config.yaml
n_layer: 14
d_model: 128
n_head: 3
n_kv_head: 1
head_dim: 32
d_mlp: 384
vocab_size: 8192
activation: "squared_relu"
norm: "layernorm"
norm_place: "pre"
norm_eps: 1e-06
positions: "rope"
rope_base: 1020.0
rope_fraction: 0.5
qk_norm: true
attn_scale: 0.297
bias: "qkv"
tie_embeddings: false
parallel_block: false
extras: ["hashed n-gram embeddings", "an embedding shortcut", "LayerScale", "capped logits"]
init: "trunc"
init_std_qkv: 0.0396
init_std_o: 0.00863
init_std_up: 0.0396
init_std_down: 0.00432
optimizer: "muon_variant"
lr: 0.0136
lr_mult_down: 3.0
beta1: 0.95
lr_head: 0.0043
warmup_steps: 78
schedule: "wsd"
decay_fraction: 0.795
decay_shape: "linear"
final_lr_fraction: 0.0
batch_tokens: [16384, 32768, 49152]
seq_len: 384
doc_mask: true
train_tokens: 144400000
steps: 4887
dataset: "wikipedia_en"
Each number is 128 + 32 x the weight over its row's rms, rounded and kept within 0 to 255. Layers, rows and columns count from 0. Numbers have three digits each. The size before them is the row's rms in percent of the matrix's.

# layer 11 MLP down (transposed), 384x128, rms 0.596, rows 56-110, columns 0-127
099:117166116137083075100152094141131221089111141102149117180120133157140122130096139083119159107100090097119140151163112082139109137118076162115134101086097137182124133081102148153171145121146134070142140152124139105113133129160112166187153170096149187184102188119059142168082127151158103080071129111134113120094164128143115201092171110079129135103130117160092171127180153148110129045183
107:149073100121060130140120129127123133159134142157080153159154182096073068134184180106094159136096138107148153115122148137124129115148195128090171126177099114129148083160095097139138102142132169086175158066126141148059103109069127119123102125121086127154127118176181122145246070124177134145139090131086112141077104118153164142115156093115124168108173152092127131118192078160128133118128
097:112123151152172145128073081133115146086084160090155115091183147109151157091106152117120096150085129113180091109139155156077079160144177122121132110123068152073129175146075174131073128086217092167127187073114156091121091079136137130131163108102142099151050096125181101187177137118117161176141137140157122177102148149135114111116181105128130128082148132160089122102134132136139158182099
108:135168122090094061096191163137093093093103089118079071103143112080136114057098116091148096151123117157103112093133119025124132130109144166147139152116152086139153083189083137209079126108097177133120103134136097176131173149192182154100141130190120172133128152122116169179133129112122140094088160129158137144090157137145175141128108112157121090138150153133166145156175140095098139081156
105:081030153150157083118073129105109168102186119131085111142119159139131121117085140100171112154152125106132103084134115135195116186128107091138158105202181111107147142126096119106087116088149182088083097157150145131119121094170098110114159100141120160180134103134110120188092096162122117156188115143114108135130123216059106166125082121134154176100158141138137085105174144138117200101137
104:104177110171110143163128088135098136123098154161146151126098123139128125076138113095133086197116042162107163152151094141079178108146088108199103133132126135099143122155153161090166153150135187085167090134113084129149115133108107144187144089112083158100161101130113154000128129143162102098086200094142124142135144148132150127186090102075143168150130130117155114130158137118141149062088
103:149172110142164142106192065135108140101143117130129104152126093089102099126101170107149066138103152139160147088126169122155188060134118139126134154099106096099087109121127113100108176148147099107090110189089140128160086147119148132143146129134038072144182221146127151110114141134120130090133134140199187128131106152079110098104145110181158208106123161124101114115174136124162115037124
108:148072194118145134093098153181138111103088100111115182126100153131086129096166065121177171143138150144098103079154160123112158107138109076142153125175089124125134101145136128117139116125154168098126119165140116075164157152078090145166044086210119089083109125155124179144205149105176142128122146107138114117109166180111062124172132129153144167084131157127077113166158123091147067142085
105:156115148067125099124147105166063147152206102131127127163184241148154145146106153129130162083128137138159151127114123148123177134174140124162076120151116071149096142151138096134151139059120058196133185067143142177145093106115155127125114126118124073131190083148046151083116150119091147163127092126116130152098160125158098127111091126097078149102116144084133120154109095142160140100105
093:152107139091147138166142117132157092090066150095161180104099028134152098138187126162161118155094079106124097179088116107147113147156125139135149140140130196088111156100130127117060117121140160152120115118150139099080164091094127168226118139145142135069083169228150162184144098155075094155102152095119124096106167183159115123121122131086163114141160104118108098132101117153115118146132
110:148116170106154102081131120128139172126143099174070093113113102155132095130139094150113138111129129159165167094141113159128121147157144116130043182108162156162068104196192114107058125171176205101157135141116086097144138125112080164130146132131123134125101130145128132078087060108175149055122110126140159154132108106090176194140129149099102130116110158165128160196080154090116056119128
111:139079068130147065135181122103138127089147127106148153167146149111164084134158147123204094156125146138153126112121117141132112135110103078202118119103141113146099150100098184164065117107129125132125099109118136154137127138134165137124112155160185067089097155116134064203113146131117130147069077133201137150166170179180086112150089119143122127132114131034172082180155081098119138123078
100:136135186101151154129153127110133136159169119127126162076145025137104141095096093111168157153094134106132205138136197093155109144085102170108102117098173122074104189146116109129125113154163120125086177168091148095096122119099176110158114111026109095154157107151103106128134100147140154079115126121089123072180109158117195151102081130162132175167122137118113127130131192147165075108134
102:133091107158158097171105139136115152120148176109129159103149173079117114159122179123212055211138118126122124104154136174076131131116094111127190100078114102098183150149123127109084122127156124081121143086071115051054120158169166103138140139172101111115123110103161115078154105105144170131179148117116099140151112096214154133074127146142143149156110129130113100129153123062174179120112
100:109202097168100123114150168138123142083107082148089160074137113090123133136131192130152139127079130097134086100121189115090123157122136157144104146172143128072096171157121069179124123148172144084199158100158038077186150159134143113123126187121201142057130139112097130064163078145150086125137152130142130120147127128094120179121132168092155099128097138099085115161145114073142138148128
098:128201114181105125168183108195188126110127116158103120170160139111114169146151107161164082096136173062161140140175113156181146156092089180149133163132134070115148140085116155115137124124151094158084133097106107129129082138098107093117183169120081119161085107123109151073139153083164142136153161093100118149139113094119119099089092144073133165149091155143058198101058126083103108132106
102:148098121149119167119118038088146143158114104080125102100156122146092179134163134112092104154142148102227094154115123090154163125116140122156177146102181170134146126170125151151157104104159151202103150105106089139119151081152133157099103122129153087094082202125079135123129102163092124109108128170185078110139123132091067093102181092120136136110158097186117153105122103119192165055142
101:132130080201149115133123135073127128087096192118155166156138009119138105130117170134118133125085138148211092068108135132155157108131190118123069155174096138126111105131143158107133115188125136108169140113095112107119094142126115190112092092160169166108100125086174130157124107124153129057083117190086137144133105094171128142181163145148145147133108144134125136125195102148099059112126
104:135152133162138174117114188100111109085110077159157136117142060123168110176149083153143114113159123109092057071146143117144116146062137104096121107116082067076183162059109204128111185139133129064123149160105177102140106135124137175160138170073144134164183133127072135144141150140066117103151139111105094108127111125139091146112109127181125110120177135099152135125176121117146213123168
098:164133102151101122093091106210104079150088112100155114111098086164100099096182115144160106123168109094071137161099124135050147077094171135149082135147127186162156160099101088130100103056108237110157109144172177091090125115157127150147127141106140114141153163148099133168153144124171101099087125109136130123136139153167156124104139147134150064160108084055136145170136168128109128141180
102:057118141144155187139088085139131123154116106162136087177083086101084138163074125126136097112105114124099130188153083070201130112052128128135167073175123092164143148137154138133071145101158115145159188172151121168099146135100097141207153079157112156110103177154150107121127077124119112119167146078128150113157119137174068125086095128138149077137180113136121125139065114101162156134158
107:137148140178175142137110142103107169057122115089151143104115184102091172148153120090152095165107108081191130193079128141120084179120108102175103079166200113110113141137178192134130131134145180020096106202114154108161081156144103088178095148091131108102139076161105151125090111140137138108143165138129091155133114137102106143091089090146161129095150093166166147113129132104135117134149
093:223135099134155162145064084131143092149165138101104088139168061102107195116153191135126131137157174111155164099087138134145124137104155123171144115148137151144115172061136109060186089108056081142076133114070171128128141116117122119131136114161094129161107155139134154181150119085158136118121147125171083152087116143096094108084113113100177132140104114096137067143121125203182105100152
107:086188131125143130158087147116143130107138165122154124130204182110082202126185102142163131136135109136094162088154088145155089073151139146154086154134150077147091158093132114087149112108086132137119082081132128183085100163135116113161117157132136095189129092151105113132110084105184134102111120194079114219075148146172141081090124151106063172114184142141114170145130111094138095105136
093:128149124117126098161122157103139097102177161149125128017107013074148118106142101156097149105121185144154187097147085179147146134080122129131099176109138120123154115160100191163089161098139115110103114143157094114139160107161113156100136134187176172198135129115175148087123100140105110111115094096094191073137091132121114140081125094148145142166099143155162126159164112128065120156110
102:098102126132174172145189126134135145148138115127119107153209176144121104088120155111111114143106113075105097123159169153090097099143129100122114159119154178117157180188129148077112071102131118203098099150161129186127185120089072155152093141134085112175126132142105138098113165129099172113080108139118150066115096142167138131046082136123161147166111171121150105152031106108092117170162
098:128128092092113118106228101113122188141170129127149105122113107134118183144105111097107156177149103160180146117008122119139146145159143166085087102081108110152180109162105183163176126099099160069128146122147118110146132141129115092095153161085150193130136157147099116090121121130129129085104119157137150136104144118124178118075177124062166099078174152115162175131104107119079075166139
103:104092147159099195136092153140094191137126107139159171148098122147174106147166098078170148088076107153163121147140146213166160144108099130151127121164120085095134118097088128075103106115160126152136154134151135136181117191176131106109145096108148163147149153109159083124102053131150147099160097101146037091131076061143100144069105141118141107108175130071127089183179125128124149142098
094:183116096127179168103068126132157127106136090115137080097145098116118106109057138117126091160190144156109139188153133115159111114145119163177188159131101099085090121148197097127095099100173158082128081152108189120163105169142134128161122156143149152144109132117166143152131132169111147187143176098149109063138070155106159164150100113096130074196103058112096113110132140108067117140067
087:149196120134140126116189104155215150156138093054160130143155139013164110095091146084124133132084091124142120061133089132091154134107148156136093142163074165141155145125111106092158147138130138114150122119126125141099118108164154142166088126105133087113128125151157197153145075132149105106142136167143123131080114174164128112113115101226122098146165128116129121037117153124082078147155
095:158138115185121082179089176146120092139078120143141116141122154124107152121151093081158093145116115073153103192136120126092159155178105159116112146141058142190190128100097088144110181185064145165141124124154100144093039151135160161154099147079114179138147111083114149156099117108078156141109077117144165133127127214129165106130098123152113133109073116086124105064098159149142113106156
095:147173164078171088084107165041132142150070109099116114121143115077101181111113133091133118068166056105153133120158182157124140210122114110134126135176098097108065091127095117197136149190147108073142110080124105159148130137144132150149106160165089133082122131185130103132073085161156123142104124107191113139141084144139095125120102188107168201139132150146137134129142178107127121127123
097:136106099139129091146194116154112109132172082127086134171129074085114148206119099134104126116142184114133166090108147168102069139157135122126093096144118178042143135117128118145078143159153108147122171097140151130119135116151115145124108140163148092066112161159109160182116106158153205152134095153046132127185095115110182106147139172138067131108143120109090130145104048129174050147127
095:201108145146088156128133047111147120110193160156143143134120169139167139176165179145177117108130117113157149064113151163139121142129071099150159154118027081159124109162171157075079124143104166081128128129116148106163125116138161103116060127104153166091101167120120109156146118067097130096189171098178167133148063110185142119107147145125134137055138106104120101146131115139085113132104
107:165109100063102119099163074171134139186103110126101128112131171118151146185049171164161104093136100171119092146166212149114108080113132176162133104132146173073116130091117083125187161141148108132152107128109133124075116118165160127151157073111130166187112159132061116170130117141154114173116133194142107140118074123087094121071149130051123144126122099184135169084129129113109127105155
094:116097094165140146132102125108165131132133183114123132156124068181129126110068059115157073126141159141119139083140132123120070156111146131104113101113115133164158148121124130138196101161190132100112148146115163020066185115121170155084129094246125180125130164089108115135136154111133091115095166135102163092150115102138166119131102109088111123128103077156104140113189177094117173163145
121:146108129127153111118151129171121110111156145109117069093162149113121120067171131129087124110089083173177112152118135115101180131117131123123107113096125103079140120111098176191148153052124120127128159171080116106085140129124089147111121066134150178128129123096128150135178102183189090155161088106094089089151069134102141156120187147115109174141224128201121140161097146199124179076102
095:112123139114088144135132118109152153114187132137145113115110200135165124180128092081126118131105157096091114240105158087188090193114136156109118134175122064129084103198156134167107117154138157134125124080122150014141137136167041185135111156141102100107095124114129128135114105113080118142112103154141134108159164150148159103135141100126110128066119117171101159094102155095184159140115
109:155111133165112146109131154132125075108141080146134153118103214094113167096128107153044155023139093115121181144070138110163078073133162127131102156162105084160180155116123157113095118224162138141141125109142109104127149132097179146101119138141134169040150150078120127109188071153112171144102109144127145110175160113153103084127168084113142129147105101101157108173123132148136140137131
097:110132089142113088125141154109123116149064085150163112195120119148106143112091107058146135121154114136162153121187109134089078086130113131101141170154167124108134097088086077115101132140131120128162221145141125121165139086203152111165113117219159129185125142158130146202110100149170130078103121074132124167138059106160137135118138140117080044153138077123123120173133106125177122126170
105:113158072117156101128118067118159098110113175171096089177108186151121117082102119121146126165161131154081128080133134119137124132077174133174134091122154142141153126111122143132158106152068116096106118118176086133051142104090184133094093060226125102043125167086144165128167140117146149131193140151138108111200104104156163110131168099140116159081153130120114104141141166138123113199128
092:119096057110171043153180090102092126133147173111121128130079092109096143176080156091178123136167170108125163140087145094175109161116087110108096133063114150098120135092151107122168129062125194150211129184138173163132116139139169173145128169103088142156153124151123146133128145122112120135121124090107108090133150147108171093114123157140148156147161101095043176180143086085119168101110
106:089074129107148138109089137141105079158078135154133124174149183113145096153098166171149147095096079098093128132151130118173157117125051193103131194109147114169146092142180121140175127128146134152134086173042115141094123153110161149138152060153138135139170137172079105123146108063118123167099128114118077083176201136173131110158162143084158114122095134133166042132137102108108128135125
108:164116048156120088130159119192139124114123147112128132096145015109162154091079155130144137127107137112177149150145129090160172124121109080133181137132173090123176102075142114123107162058121110076128165151117137129127085131162123116193116090112062168098137179119092154146127112123194102156123163112152103080170193162104108147138118116114156199124170092108129112133156118134106156067096
093:120154122091098138179085106130198095171117167158154129162123136127153194001133132141074150141155109142136068132098138132133123183093141106126121166146103125162084067097188094111095122147099093112186094099141116117102141145173145125108180152175151112161126099148115206162108096125122107087107115124159134169117130103119121150143124136179073153046167143152123145144089091095143117106155
100:091147210109165141134155130124152129089056121100120114147121224161134147120159177148095180158126145158116151083107125085147086169156152143141095153121071127070088113144125120109116064131102078150167161134120113180128155123118125065139177058151101125139108133132178167106156126126168129113077127140117106169119097218141083106128139124140152136108098177076100151078131089090098119136178
100:163135108092193146161107098128160118148129158130071189106091117113159114190092166138155075207119184196152143101143177137129127109166136100100115143097081142102136110128052147150117098098137131108149119085182159134060109113103101143099125113154130123101117140184112126151103192110173092203110168132076092134124178080144101153120152076130133147155114165109138124051145108132146119095086
093:098099137091086134120107167136120131096134076152141108191112054174141125169085139075111173108165101081165141126178133161104180113088135172081117134205142141102137121149098159131157136069083087157140081136138153034148100137154155090062102093104137153109116160120077123123114173122117159203135148092149143152164138143142130149139158173198130130124089123121155150095137106118131188148084
095:161140168105160119136176148054207092114108118117111119110130170171132115153164096102147154142106117116168116093088197198112104107139089133113146159069114139150148148172152143135116105146133100056124151104106128117168179098142111108146099120111054153134154134157119175151144065167111131162100131128149172038195115153152150111153116117090141126134066085121158100158039127157109151106140
091:163187063146137121171146121150122156145134130155108166135121046124181126130105068069155112172133170087123137161133113092138135116152091095120121155148128191100083125142118193157083143092113176101119121133117191041101085138131143130154145157046062138150153130103157107131124133167136138162079090141158130157132074127115130109139156139109119157163098135067131092131070121126114207161168
093:160148113196134123146156141152122077170152147160123100148166113158101071122069130139125119120176089045129158174132150020135116160122106124107119193150126133123138132083068157158147119178135065070117133128098127136175136152145129122170131126089135155147121111098114146145075163146129126083165139110162118128154125182089112142095140105112140128065123064098173189088137098129120197074167
095:113164150120173105145117128132142167148202154175081084099147129127053154173103063180110141093142101122125103162117181160135166187096136109148075066124158131154136088150149118142127095061139147155136147092138128179094143137134180123191114109150132148113091100131146097155136127138207133145097120108144091114110152116127171170150109093138153097168089163076046116116094154128066067125094
100:121169144099122181156069107102145105095065101114166082117095080147087133087163138127182163139123137117120148170132123108133115135108148112121131123126131151105152135119107098097110155107121152132146123133167172077197148138123089063151127112081147102138134180203161225142168031176173113108103142132159107147092171114087109134129188144085091132103122067091103178100174127157163101122147
090:114129140138102142095123143116142147167150135096200053156145149148176115125106117130103134059133122080095070188141155089145136121155091168069129153178154119106146162144158126130105147116203119148143107081164111000163141119153101079142169051118145105155110098133179123125151169075095129104151145100108151131103128150150119090125120121148120142159091089123104065142157123152157170166120
105:176150144080113099160151138121151131164044139132108158126201110094155136129116112106175149119110145145127149108156078121140141142121129107126082178183091153114137130182140140119114093062142183113158115100126102070161120134102133171140153093102137107196167087096103196167081134154097088178143101091153158171087107163109145097124094096184154125121139127171132154138079145124106054055069
# layer 11 MLP up, 384x128, rms 0.334, rows 57-110, columns 0-127
100:138189159122142094124100116140179135075156061180149070157112162131153170143103094126103112087067184119107134142072076112079126110167127144112121076110101151151166117120167081145171167098135095107091199125116128167160152173116131129131091115177138089123105102117114130085119152178186137106097142092154215108145109154137144073141099166076076160082168109167135147164166151111124133111114
091:092097106141121169153073122111178166086142116142113161139113136149164093162206056079115163163086203187137101162170171090080129119142066120159139061124109144088107105119130109121126145095075119156139134100070087150112148161093166100125141086107114075130111074080090142063114120153136167127106142121146130164148125150084148173140197123144136120106171102147136171119103160127155164115172
114:140099151067097127107110177118131120181123140126144118138142116178119160122113140163165133094125133101079101113081112129144103123168126179178174180155173144170132134135083127098116087141085129124131149155141140138075137177185186167096107127131073164113132123162132128094149026146153142163136138118112108118081059103142071133057079145148107190132080147112117098160082139038124154173132
102:153141097093132147157064157157102179105154090179134134172105118133134126147091115159176071142081079127107111157140149127080165194135134121132073182129121093120073127166115073142082167118146087108114169162099124131094101164158068157136177154121108145151132137075133115112144159162151047088125147071107135103036115122147128102117203100122160114133145088118104092184108131185140153128138
112:118077092125088119180079157104183162141134108164237154133074161175163089159071112142142150150142127122097128124070149100100178166138169096163110142161106090093130164121128132162150085094150082158114086137157121156121176116118099095111109117134122047112135168133092144140153098131117097127152116156117144156109147168068137126140157159140153137059073160112164056066095121142133161093131
107:178084137158076081130099191082125133126146142146136111096134123144156110141125161117123166145154163162098093078180114194143139103104104136114197068125153114086156136105095176143149162154119139134067189113116124106064105169137153127128101146121120155145113113095092069103122089129133118160072119151114120160104139136110113136210096158141183139113109178046105059181089149089165089163140
103:119127167177168069149129124118161213133149136149132142138120158120147129166108166145113071194084159126157085104139088120055144150073125106136155139182098124145094083101152155150147181169134117112079135162136170078159162135135151168131088161168161162123122061104091104129054135106170157075094097121169134131052143183079153073135134074130144161093123133126137095139131104103140103122146
088:083125180109163108138106098100126177090150091146133135112100213155147137128107084129163175165107093119089121112090129133093169130081185162136166163107137160111130166110129137104164088113119114095093113123199140152103167134072087113062105128133124181149132153130115135197154126090129105098033103133109143172100149131096115080064150168099061147147178079130120173127146132085136145176116
100:099148107133116149100109131125066211153162105114071176120113102142100135088106095130153071129138151160149148112100188061157084087161127142132114095072122113145159145072097161179146153131137108137165125130120190108099102163098171132120094113133203152137156084126207090133127111086128119172130131184113156161130141105121153104143084081157074115198118128108185165123137195098109136151168
108:131154124133136119140138113182129181103166079144145127085143118183130164125081063152131169127170146142113240184048128126151095143133132169060132078122174097069129122158121131130076131083115146127081130102134067159151140159128149183099181097095130169130168106107114136151101155093119075164154160157173145141099105124089152114080139165077085120182128144126153133165135099156129095146137
111:120111113110133132087155110124181144102089155142113139132112121119170153107157196114164135150158131187035115115095107175122128151098143134137133092131201093095160137122130125156131132225129075109124158117121134178133128098116169098100076119191152131154129137123110068092142095164153125154061108129140188174114107111198122129062112163118169148063101151110126079144135117048106129090157
106:141112120153143116218160131118128067154102138128140165145075088142137160129126147136187104117101113136120130102101085183159135081059139106078178143201146141108094179140136105139172107123108123118077150147124179096051136170138116105156116134085110147150156142118106156143097109145150229088124131153067120105089146104103125121156085114165169117116050126074142129155132150197136088103153
100:071125112168068125086181167121164097137105086130171113166165154169102109096060081169090144069155115099180104104160039105143085102100134162212121189146111138121135105103146121151133151063106098116076157143129146147123142149108105130124148145143088163131128111127105115117103085171165099128073155110132196154169152166115128089133123131140132138123108082133187072123173124140128133104061
101:085144097115133090144080155092121151132163129208123196111146127091136154096155137081101078116136126155118152122159159134113180080104134050135180111107167129105113134170119164199130130112153110091140146140115069062105148132095159137075107130076103156138112134133115166120075172153134148153105073070064138133118123143144156170144129151173129132124088201181094177181082149092126147107092
100:134131128096169161153100128163188138143137116187149162102115092116124186093089115168080083133184099148108183123190143138199151089136112118052101119170097151128132106114140119122123153142186150123112024143121087194170155132100136091098165132091105105130092081100138117130163119104162144186138153065086138147153164072145088087157132124140149103162115135151099134131092108093114125064139
100:147127161075170128153116160155081115136184114176084067143153142133156166156121159131181114091166103145106090087082094145162137126163093096109153153118097097143201099087172149114125162104080125085129153139059144090106108144183146085160121119124145161168174120117124124092109201116131117147132127105116094109119095170099126134071038138124118179162131139085108080115193151158096164156078
101:181150104176164103157191134149155081149055144173116171132087081147104180151125117131070095143080117153124152094137106168054174143148127132084100122143101172124100119170141134157170125155120128121156091095119099154162096088103117178152112175124134193130121126122079179081108121113149099068149084194138157135118156087176127106139145129126125127138053181161110114146148115123182127060149
093:119117144092140164072114133176151225137134152176168116090146081121147137126098133147151091155082095105103128168104109165142130076099148091134149121116142136115112131150110039114134119084068151221114171134100114145142139140086118126150117171038183123118128116140129075097160104154157089098078129106129090139100180116106107093082145147127136130075130106153109169180148163056170158125111
098:110119131108124176107134125142121116120162133163070117147160155149116161116178117148106125106110138109124217129154133071106146183139106085171105141093075105126073146101152064105155096146121124166166119101055073118129134177068118133120118147134191130084068067127083102123074199065136179137108091158143155158114116145158167088126097120137202156137121154088117095141140087170167116147118
097:085166098092102147145140142101130100173075094144139132166112076126084098191111111155125172098122119117130066129130137137084153096121234124118145136145190174112127126110131109101174135158120165157085122155115105160138113136203115161105138064171148114096168193144106074115158062115139109145062126152122157180119125121066178091107099107109116131117123102055126087160188117133135137141153
103:120118106131124100160081161164126094090239141180120160166129177197154136173100140126170135082081168144156142185118100121153136177140109167110112124102095105133101084140133099167064158113194131123099119098092186125141088151140122169100117114091119125138147138105110143139116189130094052065101164097079140124092149126079137134085146092130095106100189094124193146120154131138127103143145
094:110105129148170109093107134155144157127133106122188146092164121152086146113093149164090109089112092155099071129115139065132107156145135148169089140130134122176116140194132104116117114155132120093169143159153141151111138124076122229114070104092093130069147112092094084166110119103130148133171090139059116176109185102207116170150120126165135158174154183117165210081103141121126104172101
104:099211100109095108157112178079098118153166148171083177126144125133133163139138088087127144133177147166147153144121103123152191112154140109126078050105123066079111131126110147133101108090152173101131094104151154180140155150117141116079113146057082142170099122089169159171135176169163093126136144193098182125115204067107125121180135129124155099114118092110154118134093170081165126126126
095:092105108098108085113060153140138134127125095132164115194090137131151187128101115114148145113105108122092136106110161114138114075092138132135157143207146096110194117102133148146129153144088104151120111104163143098020171127134147137150115132179099083081141107151176172134123140098100129119097183113150131189147176152118130166092153147084126183143169085111161119195136074099195055162133
105:123126096164119154129109170125164107163033185146140147114124082090089184097181141156055214093107172145132093117140120093149145126146184099188152181149155104157159177154121088128103117089145136115106151102159082133073112120116154123121126149112105153138113129137158145147143122078116103127094057148134121126209136071143109100140077126197116146160134172107175086127142166113122136083142
092:138113150125123187148095147130134139103169107175074149173077102124098132081118134130153098114074130156045129124126137122106149106139187123173107124135130102187113200122149107108160148175195180092140091102136085075138129090086101143133051153129156157147122133170112112108105104097153119138150211104132188081141135142212149130221115129111131129103125165169107131151122096121092108126162
101:096152110158114156186105129070091136028163121160129124131124190154067059145109111127101172149162114091122130138055146124126104111106113136154160101117131152081143095154144091162113098180135100181108083099191083138130136122116108170204064101161145125184109192119159145135159149115152155138092118138095197156132126153120181119093089133171178121161144127128107117141140179138104133102153
094:110140106131168163099109201137053108081106137121083140138153129150148134116114127123167137162125114190064144192163067068118170100144092061179170125178093121120112055112083115111127078111120158132127117137169181142087154098142152078119109142143167130155153194113173101152187138128144114130123181184143101144113104125161152137113115091105151172179105186123136141133087074110134139095130
094:108065124114126109136178163150091117096133147164098152122125154111083083194148077155140153090158166100115177099132131130068171132120104186095142139114112109108110133076129149121150109113139125141104120106127101204158173180158156111171121142154116089158156201205104076098150149096143164212106119173128146075131119087152071119090113084104182093128158065128119147103104136170143133124091
099:098150136134121106151109143134113125140120063130175170120120124120132132124135064165057121093140142124158120131087139136071116108110138184108082099085139152122160142106187148134108098114078071086114094142110116150130210088117169175145107138146151109162159151101155105104154108107130130199080100205158122110086127131076028201124168153169145130107151181162100148101131140068132097103104
092:092137099171109196185094103084165149090125130168172122105115203076106099128103137165098128120157176180137130106133104122083137121086079154182124157147076151112077163094158112167137140107181165166155117116131148211147144119105165128166030098108116102085080117119119130124149094128099143170121146164160108139166158142123102124118139189057121104159139103102104092079106133099127113171117
103:121152122109132095123143100147146107109150096149153153167120103102094152085151102100134119071167163131064155108124053075143111118100092096047134144130129141169094057120122136138086147088131134097117132162129052162207176091137152164064134120169138158134187164090094164127134136114166151124153128139140161144126118163145181086119148139142126129134129116144192154067185130204194101121095
093:128155119154124187083170175086029128118163104101124132177136137085135153078154155117156118129110160090079087145124114072115130125080160150155105079139161191182109119091101138146124131136149128162101144114181089165086077154115113181099124083112079091185142085159097134136151137112141096178079113147145094137159134141057062083136098091143131153149132103135110106151155151157176158075113
106:155100105142139140160101129124136140120114069138152122051186163100162144069070124150155089073082113109140124180119087098123175201142124173163081099144125152150178147190121094081073140110098111200148117125156150178111129123110140142117101142130137121158103065121123117111108178088117107162143142093203176103117159140162123178127121126117108118178144147105134089144191113114186068101094
095:056159085101084118144090162096152076157116085164141121137122053109145133129175183118133161124094090133153118135138101210148163053100171157163163144145153198077087158129152125126145144153071154165112117075172110088121124129101124128191166111160076106131128109083112143065121116135156190163071109112145130205123167158107105141092177166124116137127137141136146113125124130157138135120168
116:170216120130137170128109138096127154142115092176123097104068135152065126112135130092090155144156115130096109117101101114121162118120091166084114128167112184147122158089140104154183146167093102084118149110076088130160124174102124148080122115124109144125107190174130171095132060115128150094112140145048133147132126165074173164177128131140150050146145191060106089124125171135086111153182
105:103133107111152087140096127144088167111100108113196146116052152151112158158085129138149085119115184148149141159150117177086098137057112119144161136151199151099095103190124139132120161064123113079098219140162121092133143112121107146133157115136137127161078162078102115045121124101102162160043180110064108138115119116179116158145144125116144155128122146107140084122162181161139146161091
096:138137128106161119169111126128117215141114120141064116116121146105185095157164154096220121193126145153078062073202145115095157177106077117101157097077115183114104154106124156122148110081098120150068140119102117167117051157153110092145135082125124111167124122167120117146081156112169090139145162128130120132080094151125178204094112160108093148133133158105136157098142153129173101135130
101:212106139133153142182157166144174137109135142160134128128131125160150059091141148140107137187173110137102118130107145132118153070119118134087079134104140113124105111140128132106150101100095101075138124146189173175091057124074094121131112082190124124088075087093168133106119206060098111081082143131099114117134133097092086156116143120096140093154137205188168179159144139110141125177104
093:127110184176130142108145194125133135074122159189162136098163134119107134156185118108114141108131114163123133105149050140117131116104062161164176151123212111136156095154132121130089100116145062124119132133121147184134101179151090088103116089123123119117104071118098075143094096089061140149168194108069129149091174133156099102113179158076198107146128140128131165098148173170084137132135
097:098128094101135130112183078106090115162136136140161144116144092074141078100191159131201133082131104168152093152131138052111161183149173132148111108194107115141107146106120118090106147104113118105155136040159164109121190187139170126136137122074148193135108133124123124093165153111124104094150138144049145140098077104089122163089113116164135139123173191083085084083137163131115148135155
093:116173118114173056111119117170156123085127173131144113134116180135148150147173088131128121137125057079160150146136185115152171088113130096102111106129161130185146059103152175134170169137189136124135119178042157161112113098129161142115155075161125167113144112138092104139132154114140168210131132076140099114113102113135156111175160165089153133122050055162128063108151146130138148088117
115:124111096136138101086129147153120168133139162069144108121082093175213148111080214099142180067139143090131168137129063110112115098102097067149154184124112123103165158137104157109167166121121098144136105133147122099106143167120128116089104097116089124109115124111173123125077188135103120099101220103162100169120173113098138105112168158137138123145087132242152132119114149116150123181099
096:164165088138082181109141169120109134128136101152081193108094103128202084213123148137170127149103082111123162129133143097083147091096097155130125132056124090158174187157170059145154077125159129177059160135122176168149159118081118159175121170113119135085100110097160140090160141108150118131111082122152125122170147163113125094077120116080126099141147123158134097065154146107178146146141
096:162096125148107123110150139128172088180106096145077155155142141168154160214121118143163140101153144188154110136104135102105131123132083086091137096114131157170143117150198098102124124119096141086118189074140078103097072129064125081151097157106049102129111077136117153123110085141130092118095103205174141194129129120152160122113135140132125123158129090172094129185174090118135095107210
095:123141160167089157094123169108124080074139094178156102165105183096071132145092133127110142030135111056116120118117113116154132136153161140207124112175143086112182056141148157113120135160094083161093154176072166205186120120158158118112148090081148140142160068091117093101179105137134142104113161126154138170145143126145093163123096126116092109125162096112189115139136112127096139152103
096:171136095136149148131135117111132111125095156159040154136061087127152147094172114054137120111090150164109134143126165134120124225083162114097170131178168157108105161187110158178164165075127140130099118129110061144081080159157134122083150068116093138151121090175144183125159080134149093106141178171205117113130127131117118122077133141115168100129162113160128156145106085106152139084123
098:168134100106142138183120114166122112141127132189155177095078144085115141109084147117167032145131171117126096178095122141119180142081109046128112139109173173191091181157148140166142146119156147101106129113097147109089124179109122115122104100105102093133073143083159096133133127078097113139138158108142116129169074129116182162120088131079106194110087148136146073156108114079102125049156
093:176111082145158145169109128124138128150168129144073109096133091155159095090208126118085127137078157139110130120145019080159174134138103151181160118144071137152115081066170131154167072137087143101106126132183096103100162199137138103149128182148146127149101076102137104173141142118089128113167123135145116135142099123105127074202104119071132121126122120174151105158085155180093087120116
092:133094162068118139087062092147175167101116084153157116125154133129159102172119174119126199107084176188129100135178075146125160081114158067139090111145096084114104099170218149154111126119155134079130165144144089088154152094099084137113145139091137176122098152108093091160146094089143156154100101154125122149117105109088153145121124169053136120175100139185120134126135121093146165186078
095:133104111127056131106173150136059091105130095132091135093075161120073155077104105160128114131131162134127124167148092172173122159166132083130123090082123160110116083115101132101130160100117181144109154109157134166128179075122118182142117158111152072211080103138162135160160122113184099148144174191124195125113150094123113151145153102130159152194141134125174125101086145119078052084103
105:112155097122132134109083107071144099110129059181141116111143079110115145113151104176122103121188034134108147112158091131092122164089151127132111164174143151155125058189133146156139172179149169169107205112096083133168140130152098165172138118126151132154147134110116137150145113081182124111110085180099119179113069129157134066145121095137091071159113163140189127104093163125152111129191
096:131218116118126159125086145114100111090119096160155137083182124147159155118156132152099100090112109098139165207053123137128091133137157114100121142100174135057095061127083157116133084114087160108158147125166138086062169130146153094088073100173164150096112132111180163127146137133186174150124094091066089097112127122137161079117092104122137122122126146160129141159192141199142113090141
109:128107121116091140149170198125125248147121137135129149154164149167098169121129159111098144173159140100116175129157119136107130161056150109166093143167119063087064158172137064102044130168113136161095096153097100117140116155156077164152119123147092134087112108077138133103156156132125113138169158154164082172171071144089143097112172159114131090085101081133128108094157126139154107122148